{"hidden_size": 128, "num_attention_heads": 4, "num_key_value_heads": 1, "head_dim": 32, "intermediate_size": 512, "positions": "rope", "rope_fraction": 1.0, "qk_norm": false, "init": "trunc", "init_std_qkv": 0.0464, "init_std_up": 0.0464, "learning_rate": 0.00911, "lr_head": 0.00671, "train_tokens": 127100000, "max_steps": 7758}
Each number is 128 + 32 x the weight over the matrix's rms, rounded and kept within 0 to 255. Layers, rows and columns count from 0.

# layer 8 MLP gate, 512x128, rms 0.22, rows 0-104, columns 64-127
[[135  91  55  95 191 160 112 145 131 106  89 107 152  89 164 162 105 116 132 151 127  86  93 141 100  72 100 121  74 138 116 112 127  87 128  78 166 118 137 141 121 139 127 125 161 154 129 148 152 110 135 132 153 100 120 136 156 178  96 113  96  93 129 129]
 [169 159 145 157 115 154  95 132 110 103 148  62 172 120 202 118  86 167 131 145 155 159 115  85 104 165 114 108 177 124 110 117 126 125 157 103 131 145 112 134 115 207 129 176 156  99 150 189 115 110 169 111 142 134 108 124 149 171 134 129 151  87 100 126]
 [123  85 105 125 172 151  84  93 163 119 109 120 106 193  78 168 107 154 107  89 186 123  99 146  99 149 117 193 137 173  62 136 180 136 115 107 149 136 114 150 103 145  90 114 108 103 112  70  97 118 156 122 111 188 108 128 184 113 119  54 105  61 116 135]
 [145 143 107 114 107 124 126 134 119 155 132 156 104 158  97 125 122 196  67  83  96  87 126 168 142 174 152  38  94 119 135 119 143 128  30 149 107  94 175 118  96  98 130 140  35 131 122 144 124 200 103 175 106 149 140 142 149 130 128  94 116 140 104 116]
 [ 78 109 189  82 115 140 132  87 155 139 164  88 170 176 155 111  90 142 129 184  91 121  73  96 165 119 144 138  75  76 141  95 123  91  91 147 216 122 190  81 112 126 109 125  99  90 176  97 186  87 139 117 106 124  80 158 129 108  73 126 127  95 140 174]
 [124 153 135 158  87 133 100 117  49 126 169  85 109 125  97 108 119 116 161  89 163 175 122 104 118 109 199 128 152 186 136 114  91 101 122 156 133 109 133 123 148 119 107 130 180 107 117  79 140 133 115 111 136  97  89 101 138 136 140 122 106  84 148 161]
 [109  99  96 143 181 160 135 125 104 149 122 122 126 127 119  67 128 133 161 145  97 161  80 147 182 134 136 149 149 133 117  67 180 120 150 113 158 140 128 153 136 120 161 136 123 147 140 132  96 114  71  86 128  52  90 151 156 139 142 111 126 127 142 164]
 [164 146 123 178 159 154 172 122 134  96 155 111 156 123 174 164 110 108  49 128  53 109 124 144 142 147 156 141 128 151  67  72 131  80 134 125 211 124 156 118 142 143 125 172 120 166 116 129  92 138 149 162 101 173 111  98 196 155 132 167 172 114 208 201]
 [131 115 166 137 143 112 162 171 162 113 127 119 104 132 127 138 140 129 141  93 132 108 134  97 152 157 113  84 140 125 107  95 124 129 155  64  70 130 177 127 117 131  56 158 120 130 127 149 108 117  99 140 167 130 104  98  79  77 163 108 104 125 164 138]
 [130 203 137 150 169 163 141  26 139 169  78 130 114 121 133 141 121 104 173 196 133 162 143 116 157 111 141 148 118 164 164 156 103 115  74 152 160 195 181 100 102 104 178 172 139 157 129 109 103  85  97 133 153 123 112 186 117 104 133 158 176 107 197 128]
 [136  73 146 156 139 143 129  76 113  99  99 143 152 115 136 126  89 119 198 139 179 153 115 111 154 107 145 109 120 126 152 134 136 148 116 180 145 143 118 110 163 140 123 117 135 111 124 157 141 142 118 170 164  80 141 103 130 144 160 157 100 160  89 119]
 [103 152 110  81 171 127 138 159  84  83 146 165  10 115 177 123 150 112 118 146  70 182 168 170 161 109 180 123  78 125 100 193  91 133 101  81 113 177 125  97 156 118 139 128 154 108 106 124 140 142 147 102  90 144 110 205  86 161 122 114 125 124 100 140]
 [127 157 137 101 111 162 139  89 123 145 146 132  97 102 138 172 114 115 103 115 168  88 169 119 150 146 174 148  82 102 129 119  78 123 121 141 122 145 120  84 164 164  71 148  89 112  71 109 111  76 173 133 106 127 163 171 104 131 127 134 109  88 165 160]
 [135 170  95 138  91 117 140 125  95 114 170 163  80  90  96 135 100 148 146 123 144 167 118  82 154 103 136 134  90 103 137 123  98 133 110 140 157 138 128 119 127 120 107 107 104 191 161  74 143 106 168 189 157 156 181 139 102 166  85  73 121  96 137  98]
 [122 190  88 177 144 156 128  96 137 142 145  78 127  92 146 172 144 111 128 148 168 127 139 100 112  92  98  88 177 102 111 131 123 155 123 123 114 147  69 152 126 126  46 152 134 134  95 158 167 135 181  32 149  84 105 106 107 146 147 121 121  68  92 122]
 [129 189 147 153 126 146 122 124 139  95 147  59 130 192 158 161 181 131 153 154  95 155 103 169 159 188 194 123 108 136  89 110 151  86 139 133 104 115 172 104 108 157  92 121 122 136  96 149  97 121  94 142  78 173 131 117  86 166 124 125 150 106 130  94]
 [110  94 140  59 161  91 131 151 183 110  66 208 159  68 188 203 136 153 126 159 126 130 106 133 109 104  83 100 137 164 134  96 151 103 120  98 114 165 112  36 126 138 140 124 130  96 113 123  75 150 159 111 159 106 131 123 155 150 138 164  68 159  97 149]
 [161 117  48 156 113 110 152 143 107 108 125 138 154 124 129  63 145  72 100 145 108 110  94  69 176 135  90  61 119 112 121 139 118 135 161 148 140 138 156 139 153 156 148 116 109  89 139  83 187 108 133 165 125 120 150 170 165 100  95 129 141 175 123 152]
 [198 124 154 153 154 119  97 149 181 187 193 169 126 156 159  98  76  79  92  86 115 118 147 142 153 204 144  97 115  91 141 144 166  89 115 121  99 129 169 178 180 145 168 110 148 103 115  75 167 138 154 140 137 114  58 176 163 154 121 139 146 116 147 139]
 [159 133  82  98 106 175 146 100 125 113 147 106 125 152 156 141 104 148 162 183 167 129 175 158  78 163  80 156 143 154  70 116  97 114 104 150 110 198  98  91  95 109 175 126 137 169 123 127 148  84 159 160 193 183 164  98 135 139 143 115 136 123 108  66]
 [133 158 147 138 107 117 140 145  88 118 130 100 101 130 119 181 175 145 144 101 132 131 134 120 157 118 128 111 114  90  45 180 114 149 132 129 144 152 111  79 127 168 173  91 117 109 174  89 127 165  87 139 129 126 124 146 139 148 101 133 142 145 171 115]
 [161 173 166 120 119  60 171 142 105  84 126 128  56 121  89 185 132  83 150 163  90 125 119 136  75  95  97  97 154 122 133  90 147 123 102 124 113  92  85 120 160 112 124 137 112 110  71 151  92 102 115  65 148 135 179 115 133 113 136 117 140 157  69 157]
 [122  83 160 138 129  93 111 133 115 132 133  78  84 104  90 105 111 116 144  69  99 131 119 162  92 102 126 131 151 146 168 143 169 173 104 125 121 144 141  98 113 158  80 129 145 156  88 194 147 161  98 139 134 178 166  73 170 122 122 117 113 112 112 174]
 [114 163 152 146 100 149 118 141 163 177 182  97 143 187 132 169  98 196 144 161 151 160 102 141 137 139 112 110  62  80  74 171 102 105 211 141 150 136 128 125 103 119  82 124 160 127 136 124 114  74 136 157 126  79 123 186 110 160 120 116 120  94 160 147]
 [117 106 164 145  74 156 115 150 124 168 116 121  92 123 167 168 126 140  86 152 131  83  74 174 122 160 126 181 129 144 113 101 100  81  92 156 126 160 173 176 160 198 110 197 119 118 141  95 173 133 146 144 107 215 108 131  94 152 127 118 178  68 149 182]
 [153 101  85 123 155 188  87 116 126 112 128 149 140 142 112 156  95 137 147 120 140 152 125  79 166 168 158 202 109  79 143 137 140 103 126 175  73 105 146  77 168 117 158 194 160 207 113  91 149 128  92 115 114 112 169 159 117 135 139 151 146  42 128 111]
 [ 95 136 143 110  84 119 117 134 125 118  99 158 112 213 123 143 106 134 125 122 110 158 155 116 153  82 127 117 127 172 140 118  80 110 124 135 122 169 115 128 126 111 198 127 148 145  94 129 118 124 130 188 170  98 123 121 102  93 149 105 123 153  90 124]
 [ 93 160 146 151  96 107  92  94  73 150 108 116 156 133 180 124 122 181 127 138 137 120 136 117 132 142 127 101 175  38  59 136 113 140  85 128 133 124  87 131 117 108 111 162 147  99 112 198  79 110 131 135 122  79 101 105 141  65 144  54 199 174 209 132]
 [145 140 119 122 153 152 172 130 109 108 115  78 139 157 135 151 169 103 110 125  68 126 146  88 137 150 178  95 194  43 116 129 178 167  46 142  96 127 141 151 127 107  82 121  93 186 140 135 162 105  93 138 141  85 108 112 138 147 182 174 143 150  85 134]
 [116 113 118  92 177 118  92  80 188 113  92 148 122  75 122  85 165  69  53 126 117 112 110 145  86 160 139 100  83 145 107 112  50 114 189 150 169 157 179 100 144 202 165 129 146  64 165 117 125 108 170  93 159 126 109 133 121 125 124 181 140 140 160 160]
 [123 197 126  55  71 135 170 114 208  90  79 138  94 157 156 170 157 187 134 143  76 168 139 128 110 130 159 122 128 125  76 123 127 106 137 127  98 165  98 101 135 172 131  86  97 106  94 146 120 109 130 185 139 183  99 110 157 138 150 136 117 103  78 153]
 [ 92 147 110 128 126 143 119  83  98 132 120 111  94 126  84 146 192 115 131 100 139 106 147 122 122 120 162 125  72 108 109 136 126  71 135 125 131 146 203  91 124  96  90 106 173 143 117 103 181 133 104 173 164 112 154 196  96 183 146 106  87 152 103 104]
 [150 151 105 119 175 149 174  86 124 169 131 167 153  84  69 145  91 136  74 152  75  33 128 148 173 101 184 117 106 161 142  74 117  98  67 101 223 150 127  91 182 170  89 145 134 144 124  94 137 154 177 122 102  95  75 155 153 160 156 135 135 115  98 165]
 [155 125 132  96 149 175  81 171 101 213 101 105 124 190 134 152 156  87 193 111 154 147 145 225 100 116 130 139 152 101 117 132 112 128  82 145 130 142 104 152 133 128 126 130 122 116  92  94 105 140 177 114 177 179 143 117 150 167 127 163 165 163 202 152]
 [103 163 110 126  96 155 108 137 123 131 239 117  96 100 165 131 133 178 148 115 172 201 126 114 179 110 149 110 137 128 112 144  81 130  67 137  93 139 143 157  87  89 133 153 171 147 133 106 130 149 144 201 167 124 119 169 150 143 127 196 146  86 126  85]
 [141 101 140 137 119 148  93  53 177 121 120 103 121 149 102 141 142 150 163 161 163 120 154 125 154 162 149 162 169 102  79  70 128 147 114  90 167 145 118 124 123 127 142 115 155 206 152 154  94  59 136 114 166 112 155 132  91 176 134  98  76 120 214 137]
 [141 117 102 139 111 103 145 173 208  97  67 190 104 163 105 154 139 203 159 163  89  78 165 111 165 132 145 105 191  89 127 117 129  40 112 126 136 130 125 131 153 159 145 192  76 141  34  91 199  71 184 124 124 172 153  90 111 134 187 142  56 149 103 144]
 [143 168 189  98 101 137 108 152 136 126 122 137 112 194 103 116 145 134  88 167 115  94 104 108 107 225 193 165 130 171 120 117 116 125 127 159 101 102 125 168 118 155  94 157 176 116  97  76 104 170  80 174  90  91  74 177 110 105 179 125 170 134 172 147]
 [108  95 112 143 119 148  95 136  93 110 168 119 151 203 114 140 142 148 120 140 121 150 106 161 107  25 157 133 161 144 114 139  63 131  48 144 167 187 101 121 130 125 128 166  43  82 161 150 117  69  77  97  92 104 144 114 155 169  98 167 175 117  89 138]
 [145 129 150  96 156 131 162 137 180 112  50 113 166 194 132  95 195  65  89 117 138 158  81 147 135 203 156 112 152 146 184  79 138 160 130 163 124 169 103 112 146 122 155 127 149 112  84  92 113  99 104 140  85 127 118  90 126 178 149 116 137 111 131 162]
 [152  95  98 133  92 135 112 125  95 135 143 124 133 190 153 117 131 132 126 153 173 152 110  64 185 100 111  84 127  99 142 106 101 160 112 171 197 146 202 105 103 120 127 181 107 135 165 119 152  94 118 176 104 174 183 150 109 104 120 151 147  97 131 107]
 [ 89 123 137 175 110 140  86 148 133 115 157 144 106 128 183 181 146  99 113 152 148  81  98 138 156 125 142 183 206 173 109 180 111  75 137  70 117 153 146  87 144 152 175 103 155 156 155 173 100 103  89 127 138 127 167  77 143 184 141 131  26 151 107  77]
 [113 130 137 113  80 124 131  96 174 169 122 143 153 153 117 120  70 195 105 178 154 163  66 128 134 101 156 138 124 130 116 145 114 134 146  45 140 157 149 139 137 174 158 158 115 156 112  81 128 167 140 123 112 102 117  98 161 168  94 119 106 143 138 150]
 [115 146 131 113  51  68  78  72 146  88 114 131 139 169  86 168 120  98 129 123 108 152 111 130 227 145 174 101 115 149 158  94 119  73  98 104 146 140 143 156 157 169 129 124  94  94  63 201 124 129  71 135 149  77 115 156 139  72 129  82 158 167 140 107]
 [156 160 144 145 124 101  91 163  98  94 169 134  69  86 163 122 112 136 180  72  82 121  90 167 142  89 166 117 125 135 120 189  87 101  90 137 151 136  42 137  97 104 136 107 158 135 117  74 140 119 169  97 109 120 129 164 168 155 137 126 200  84 157 155]
 [ 68 114 113 123 194 117  87 121 141 143 160 114  72 212 165 173  91 133 161 137 162 106 145 105 142 105 123  91  60 167 124 174 150 114 151  97 143  95 133 150  90 156 175 117 130  27 134  73 134 168 117 124 146 138  90 154 131 138 128 140 127  77 118 176]
 [101 186 125 124 119 170  79 108 120 134  76 133  45 118 134 190 143 153 103  91  90 101  92 144 151 156 135 145 104 169 124 155 120 116 148 144 104 164  66 105  99 173  73 157 137 137 173 112 121  66 167 142 116  87 107 175 110  99 100  96 169 150 153 143]
 [145 135 113 160 188 115 122  58  96 152 122 116  75  91 118 153 156 106 164 177 151 104 148 100 122 145 175 115 146 144 109 185 168 175 115 110 180 114 154 129 102 151 209 188 164 121 126  75  98  73 141 138 129 153 117 136 134 129 128 150 214 147 156 168]
 [130  55  99 155 119 127 153 103 136  49 169 115 189 114 161 105 140 102 168 117  62 175 138 119 133 170  89 128 118 121 109 132 161 127  94  94  88  83 124 150 129 154 136 124 185  76 101 118 143  90 107 143  84 138 105 162 145 127 136 158 119 143 148 149]
 [147 125 156  92 129 138 148 114 171 174 143 115 164 167  82 113 114 131 183 120 116  73 106 143  94 127 182 103 144 106 128 111 138 159  44 156 178 124 113 105 128 151 150  73 131 101  84 106 123 166 168  99 122 152 105 130 114 255 122 144 150 141 140 126]
 [ 97 156 181 112 107 127 101 170 122 123 153 122 112 106 102 105 171 152 107 149 127  95 108 116  97 123 111 115 119 104 182 102 147 144 105 117 120 107 116 145 129 133  89 180 123 113 137  82 102 168 162  85 139 112 175  90 148 150  94 153 156 132 130  62]
 [ 99 132 154 129 134  94 127 106 104 110 154 147 135 115 107 127  89 165  81  83 100 121 112 205  83  90 146 128 130 107 142 148 114  63 128 149 138 152 135 148 101 139 154 160  98 128 155  75 115 167  68 161 154 129 135 145 155 101  80 136 176 122  99 122]
 [153 137 148 147 164 169 164  83 147  97  77 181 158 116 141 155 145 197 133 180 157 171 136 133 151 124 157  89 145 114 110  75 142 140 149 162  99  97 142 124 133 132 154 159 108  82 102 114 103 100 131 146  86 113 125 195 138 113  79 101  59 132 132 129]
 [152 144 130 132 146  95 164 135 127 103 118 157 139 177 114 194 171 191 181  70 111 164 172  86 179 183 165  91 150  70   0 119 111 125 103 111 137  96 181 117 141 110 119 204 139 148  71  73 156 133 124 118 194 131  98 126 194 128 146 110 192 166  91 143]
 [ 97 140 153  95  70  80 133 173 175 179  80  93 115 165 147 147 120 146 139 163 131 102 117 128 136 183 188 129  84 133 147 136 102  87 107 126 148 158  89 111  60  54 138 123 125 169 108 130 124 111 168  92  83 120 117 129 232 105 165 131  92 180 196 158]
 [125 124 161  97 170 151 118 104 136 102 136 175 155 132 128  89 149 108 212 201 131 101 109 138 113 130 140 174 161 205  96 147 125 133 154 120  93 138  99 150  78 142 206 180 171 136 124 137 117 116 147  96 112 131 138  71  88 199  87 175  99 164 163 107]
 [148 144 122 197  72 128 152 138 106 151 114  94  79 121 112  94 161  72 161 143 141 124 103 105 127 108 151 168 161 131 102 147 177 139 158 147 142 137 116 161 134 109 128 113 118 113 112 104 132 122 135 115 162  47 105 123 111 158 164 159 146  94 122 142]
 [156 158 144 153 206  99 154 125 112  54 192 126 164 138 105  88 149 113 104  84 101 121 102 125 171 192 159  98 122  97 116 181 175 113 160 219 127 186 131 128 136 141 137 134 140 108 149 123  91  95 199 126  83 150 164 141 121 127  97 128 104 119 140  80]
 [136 149  76  96 107 134 119 114 118 100  26 152 136 100 149 149 115 158 142 135 138  91 168 149 134  83 133 125 123  85 110 114 106 125 121 123 100 179  97 102 136 126 168 121  94 113 104 168 114 164 189 118 159 143 137 120 113  46 122 129 142 110 179 142]
 [152 104 113 136 196 120 125 117 144 119 121  83  47 203 133 106 136  67 131  76 148  70 119  69 143 133 131 151 119  69 174  94 130 178 113 164 198 173  78  86 122 138 137 109 138 167 110 172 103 165 120 163  64 132 162 134 153 104 160 181 149 141 143 188]
 [118 144 115 100 117 123 137 139 139 151 105 129 130 118 114  92 124 175 164 129 118  89 118 169  99 109 118 169 143 126 108 126 142 133  92 135 132 105 159  90 163  94  78 154 137 161 106 137 136 194 139 119 141 191 117 147 154  74 178 160 108 155 167  97]
 [120 160 111 151  75 110 148 111 173  69 134 112 134  98 133 124 115 150 173 175 166 131 155 127  95 134 165 119  97 139 126  79 159 173 101  84 125 146  89 148 104 161 110 120 137 117  93  82 131 157 121 173 162  94 142 151 172 132 179 137 127 107 207 132]
 [132  98 101 170 119 144 150 149 146 176 116 120 112 149 134 194 114 102 124 115 164 145  79  96 138 113 130 145 140 132 125 149 143 163 137 102 128 118 172 142  93 124 128 117 152 136 137 151 135 163 143 143 168 123 138 147 126 120  96 146 124  99  74  91]
 [189 201 148  97 171 188 171 126 127 153 133  92  91 145  99 154  93 167 176 138 114 122 157 155 124 115 141 161 133 149 134 149 157 172 123 129 106  90 128 115 148  92 146 141  35 143 106 132  47  92 132 117  85 140 105  93 150  91 129  68 117 115 137 170]
 [ 73 147 198 125 136 152 138 113  92 155 158 111 132 139 144 125 138 140 186  86  23 215  99 120 128 154 109  83 113 156  77 118 137  98  92  76 162  94 124 130  43 117 164 132 169 156  50 114 142 106  96  75 203 183 105 143 115 124 177 107 144 144 147  98]
 [139  86  97 142  89  85 119 172 162 111  84  97 132 107 162 132 132 129 175  84 173 117 168 136  93 139  98 113 166 149 111 162 130 113 126  77 119 109 130 163 162 103 151 126 152 120 151  92  97 123 135  98 129 117 137 106 122 150  80 162 162 111 189 114]
 [107 196 139 104 105  79 165 118 136  79 145 148 109 109 128 157  82 145 112 142 118 120 127 149 185 126 149 143 144 211 122  92 120  93 127 218 128 175  96  82 131 130 182  89 102 135 117 135  77 128 125 112 156  64 106 191 137  57 135 130 123 173 126 134]
 [ 99 148 150  51  90 134 157  93 139 123 109 167 158 149 145 135 147 162 157 121 128  62  97 171 136 168 158 163 164 134 139 185 201  61 152 122 139 129 142 128 141 122 161 132  87 124 133 107 147  80 169 168  93 123 128 172  94 110 194 184 124  86 122 112]
 [155 144  95 185 109 130 141  78 129 187 122 115  99 151 160 119 126 136 176 168 159 122 107  88 130 151 114 171 121 112 125 120 112 158 112  73 142 124 115 123 120  84 147 186 119 147 145  49  93 155  86 160 120 150 162  94 137 160 145 142 136 134 130 154]
 [108 119 203  93 162 130 163  61 126 150 171 166 195 156 125 154  50 159 136 124 155  70  86  92 110 125 134 176 110 133 110  90 151 137 135 114 150 139 150 193 118 144 130 174 116 152 138 132 126 122 162 192 125 138  98 110 134  49 118 141 135 127 118 142]
 [164  91  99 140 112 176 102 108  69  64 148 132 111 162 132  89 151 136 172 120  70 108 177  82 174 107 167 128 117 169 104 168 137  72  77 110  87 134 213 188 117 117 163 142 120 211 112 151 117 111 115 112  62  97 105 169 173 129  54 135 157 101 102 120]
 [133 154 152 134 126 189 157 132 143 168 137 147  97 111 134 122 100 143 188 174 142 140 187 122 154 117 117 127 142  57 116 135 164 151 171 104 135 136 143 120 174 135 127 158  84 130 142 164 108 154 104 164 132 132  61 123  74 160 132 148 189 126  99 132]
 [148 136 154 109  99 158 149  96  85 177  97 176 158 154  88 152 129  70 127 106 104 102 104 183  97 145 162  59 172 150 128 141 201  89 134  96 133 184 114  88  92  92  88 152 105 116  69 128 106 136 160 174 142 179 153 153 130 125 144 166  79 100 106 149]
 [128  92  98 144 122 152 120 208 136 118 136 127 134  81 132 137  86 135 132  83 138 177 157 143 136 123 148 116  88  94 164 147 142 155 133 135 153 152 100 119 114 105 142 106 121 167 154  55 135 115 138 131 161 164 116 131 156 138 137 114 152 138 157 105]
 [123 165 124 139 134 121 145  77 110 140 138 180 147 155 197 116 195 158 122 121 117 135 135  96 116 172 159 121 148  94  95 163 147  75  85 155 153  92 119 113 101  66 110 191 139 133 110 135 121 119 141 135  97 120  96 140 136 102 105  13  98 113 165 114]
 [123 127 107 119 130 140  72  97  79 142 181 150 111 101 147 160 101 179 131 147  86  92  93 101 168  95 121 102 112 128  32 111 124 118 138 122 107 139 113 123 153 140 163 141 146 170 175 112  58 116 143  87 122 137 144 147 116 119  82  98 139 154 129 151]
 [ 80 137 119 168 119  55 143  70 144 143 131 142 103 110  84  64 111 125 115 111  67  79 140 108 164 112 108 121 141 148 187 101 150 143 114 119  89 116 159 116  96 146 119 108 149 111 101  71 119 160 110 114 145 134 143 152 125 159 158 120 132  90 157 147]
 [108  73 189  80 116 170 157  98 157  88 112 125  52 166 162  95  77  78 148 119 127 113 149 109 130 137 137 188  91  95  94 129 160 124 133 135  81 148 179 147 116 170 161 139 120 130 139  98 134 150 153 150 181 155  83 139  90 125 187 138 152 135 119 155]
 [126 165  69 128 182 201 112 120 114 134 108 119 108  97  83 158 112 133 200 141 109 101 129 131 108 137  40 104 140 140  58 168  92 103  72 140 142  86 145 131 102 142 202 183 188 115 120 115  61  97 121 181 131  87 145 194 150 139  80 114 150 105  87 111]
 [162  81  94 120 153 131 109 152 170 146 149 118  95 131 133 163 119 144 165  92 163 218 123 141 128 157 117 175 112  74 155 130 153 141  81 135 102 152 152 114 110 150 120  73  70 148 163 133  98 132 162 142 155  88 151 221 130 153 173  81 119 111 115 101]
 [126 166 115  99  88  81 128 142 101 116 161  98 156 108 142 123 114 201 127 186 124  76 140 109 178  97 141 121 117 115 112 122 119  57  60 146 132 118 146 113 138 130  89 178  99 107  94 140 105 114 154  53 137  97 129 139 135  89 116  99 136  76 148 161]
 [141 121 149 102 105 149 129  85 118 144  89 127 114 129 126  89 111 162 172 186  97 127 163 139 157  81 115 134 163 186 117  44 102  99 148  86 154 115 158 153 148  56 158  93 111 139 111  39  64 113 175 131 158 151 157 152 117 102 123 121 157 119 117 154]
 [159 144 154 123 123 186  96  64 171  95 123  42 107 152 188 180 146 132 157 143 145  77 122  61 115 105 141 132 139 115 139  77 173 133 139 109 105 138 106  99 133 136 132 139 123 150 139 130 120 146 149 164 165 107 132 194 123  85 197  67  97 143 134  78]
 [ 70  78 138  53  95 168 127 139 162 141 101  71 133 126 169 163  98 147 106 154 107  92  97 134 192 141 110 161 136 130  78 142  76 124 124 128 143 107  96 166 140 130 135 164  45 148 122 131 117 134 107 117 174 147 115  75 130 141 111  64 140 131 142 124]
 [ 89 154 104  96  49 139 129 160 166 126 103  82 128 101 149 179 241  89  57 101  69  90 121 132 144 182 201 129 110 100 117 102 108  99 105 187 113 162 159  91 163 104  72 145 153 150 124 155 174 139  99 125 125  76 135 103 182  98 133  89 125 145 116 171]
 [125 122 113 152  88  99 128 156 172  98 119 146  97 117 135  35 138 149 146 118 152 151 133 143 138 131 104 145  57 135 111 111 102 132 129 173 130 146 153 126 126 150 169 157 138 169 120 183 153 131 148 124 143 143  94  98 116 150 102  79 149  91 164 193]
 [ 92 113  89  85 196 141 146 176 148 126 110 114 159 133 118  97 226 133 149 129 110 154 171 116 153 100  73 173 102 143 127 161 154 186 141 123 143 152 146  61 125 112 120 155 151 104 116  97 135 103 145 133 164  95 110  97  90 170 156 189 144 151 111 139]
 [ 72 151 159 138 131  95 173 161 131 142 156 132  80 125 147 140  30 157 112 153 134 103  85 146 141 165  95 140 116 139 105 121 197  71  78 203 125 108 137 133 124 116 113  91 132 144 168 111  83  26 159  87 137 145 130 134 105  87 124 137 119  98 127  95]
 [ 98 159  70 100 192  56 138  91 153  76 177 134 193  95 168 168 104 161  65 119  78 143 140 155 145 153 155 127 114 169 151 149 117  82 130 159 132 120 148  89 198  99 123 150 102 157 144 171 114 134 153 123 150 159 167 157 167 106 112 117  48  77 110 145]
 [ 84 165 106 145 138 141  41  98  67 163 125 118  98 146 127 172 186 140 107 143  60  93 129 118 151 108  75 143 109 106 107 158 134 116 109 126 178 155 146 155  90  85 125 112 126 150 115 147 118 105 119 110 133 117  56  99 130 105  92 135 120  54 133 119]
 [111 171 126 147 129 133 111  73 140 177 157  61 163 102 180 149 138 126 162 134 173 129  86 139 147 166 157  60 156 182 124 125 140 146 189 117 122  91 110 136 132 127 172 187 106 150 113  99  95  91 125 135 135 118 131 135 140 205 123 116 146 182 116 142]
 [111 174 144 145 145 150  86 109 100  76 139 128 146 116 160 169 177 173  96 121  88 186 134 129 189  88 144 104 119  88 147 143 135 151 107 103  91  86 158 104  73 131 125 153 158  88 131  68 165  91 111  78 132 184 175 118 175 173 122 125 164 140  93  97]
 [125 168 212 178 161 161 132 137 143 132 101 102 122 139 121 164 172 120  81 119 138  86 102  92 133 120 153 121 144 140 111 179  82 173  99 114  79 124  93  94  53 139 166 141 171 123  60  73 101 169 200 152 176  92 162 138 169 183 153  99 127  78 162 146]
 [114 128 155 125 142 141 104 137 163 109 113 115 115 100 111 145 145 120 135  78  96 148 101 123 153 141 169 151 193 161 159 133 160  97 127 147 102 119 110 123 179 134 151 112  91  95 128 179 108  67 164 121 172 119 124 135 158 149  95 157 143 120 164 158]
 [ 32 162  59 146 104 100 126  79  94 168 134 157 184 146 153 123 148 137 198 126 142  78 180 155 136 160 106 124 163  78 102  92 125 173 109 108 120  78 109 105 158  98 110 168 163 142 114 165  98  97 132 126 131  47  86 143 102 142  35  75 159 131 125 101]
 [ 93 109 178  90  91  87  64 150 108 181 120 122 168 131 208  92 138 134 105 158 148 163  86 164  78 141 113 111 159 133 120 153  98  97 123 152 133 112 140 140 129 224 157 160 112 127 111 159  78  95 135 172 138 161 138 170 130 135 153  22 150 105 118 121]
 [152 205 178 169  96 130 129 143 146 184  91 101 159 155  85 130 120  68 161  99 127 131  93 150 181 121 166  67 126 166 124 119 195 136 100 150 112 126 107  86 126 121 146 164  77 112 110 192 133  15  64 187 156 105 118 161 143 123 176 149 175 175 133 151]
 [144  62  94 120 129 155 111 166 122 124 162  99 147  77 158 133 118 114 156 106 161 123 118 152 134 124 126 100 140 114 148 120 138 165  26 108 151 179 125  65 155 130 140  79  79 124 153 150 125  99 147 144 124 110 125  98 151 111  56  74 118 152  97 140]
 [159 182 155 113 153 140 102 117 207  90 170 100  99 187 111 116 119  87 181 226 120 145 152 179 152 138 171  89 121  73 161 163 118 148 111 131 144 165 153 149 164 141  95  84  94  90 104 136 190  78 156 125 153 125 114  83 167 143 160 157  83 111 140  96]
 [121 105  96 102 103 148 128  62  71 110 117 159 117 116 171 169  57 116 125 168 109 147 155 105  82 103 114 133 120 113 130 123 160 127 122 129 162 134 170 139 151 138 154 138 139 135 137  68 124 126 162 166 150 143  92  79 166 158 130 104 128 190  99 111]
 [ 57 139 131 145 117 184  94 124  90 126 111 153 104 173 157 117 113 103 123 125  86 109  85 112 125 140 182 159 124  82 123 138 110 125 145 121 125 172  99 126 109 156 133 145 151 119 122  89 142  73 157 135 153  96 100 106 102 104 165 141 152 180 139 111]
 [ 96 143 125 121 179 126 108 124 154  96 177 154 132 129 110 133 126  94 111 126 115 147 123 137 143  86 139 149 174 114 146 105  63 139 118 143 124 109 186 133  76 117 107 145 121 157 129  66  93 141 159  71 165 135 164 120 114 148 100 160 166 158 133 133]
 [139 152 105  98 152 146 115 150 115  59 135 163  93  78 153 157 110 140 158 210 104 115  81 102 100 158 137 178 138 115  64 127 169 125 126 137 172 116 136  92 220 105 126 101 151 163  99  87 121 103 142  62 143 161 147 121 107 128 135 102 156  95 128 110]
 [ 80 141  57  81 157 190 185 133 117 164 137 127 119 161 181 108 141  76 128 121 108 113  78 132  84 146  91 112 132 156  73 182 156  83 117 136 142 157  74 113 155 147 114 142 129 134 115 103 168 159 114 143 125 165 150 197 150 184 142 103  88  86  58 119]
 [156 162 165 123 115 101 148 160 151  77  90 129  96 136 143 155 124 155 109 134 157 157 130 191 153 158 120 107 153 202 123 128 137 130 130 125 183 205 103 129 128 153 195 177 171  98 158 147 120  88 135 126 169 124  74 152 112 133 144  62 160 129 145 146]]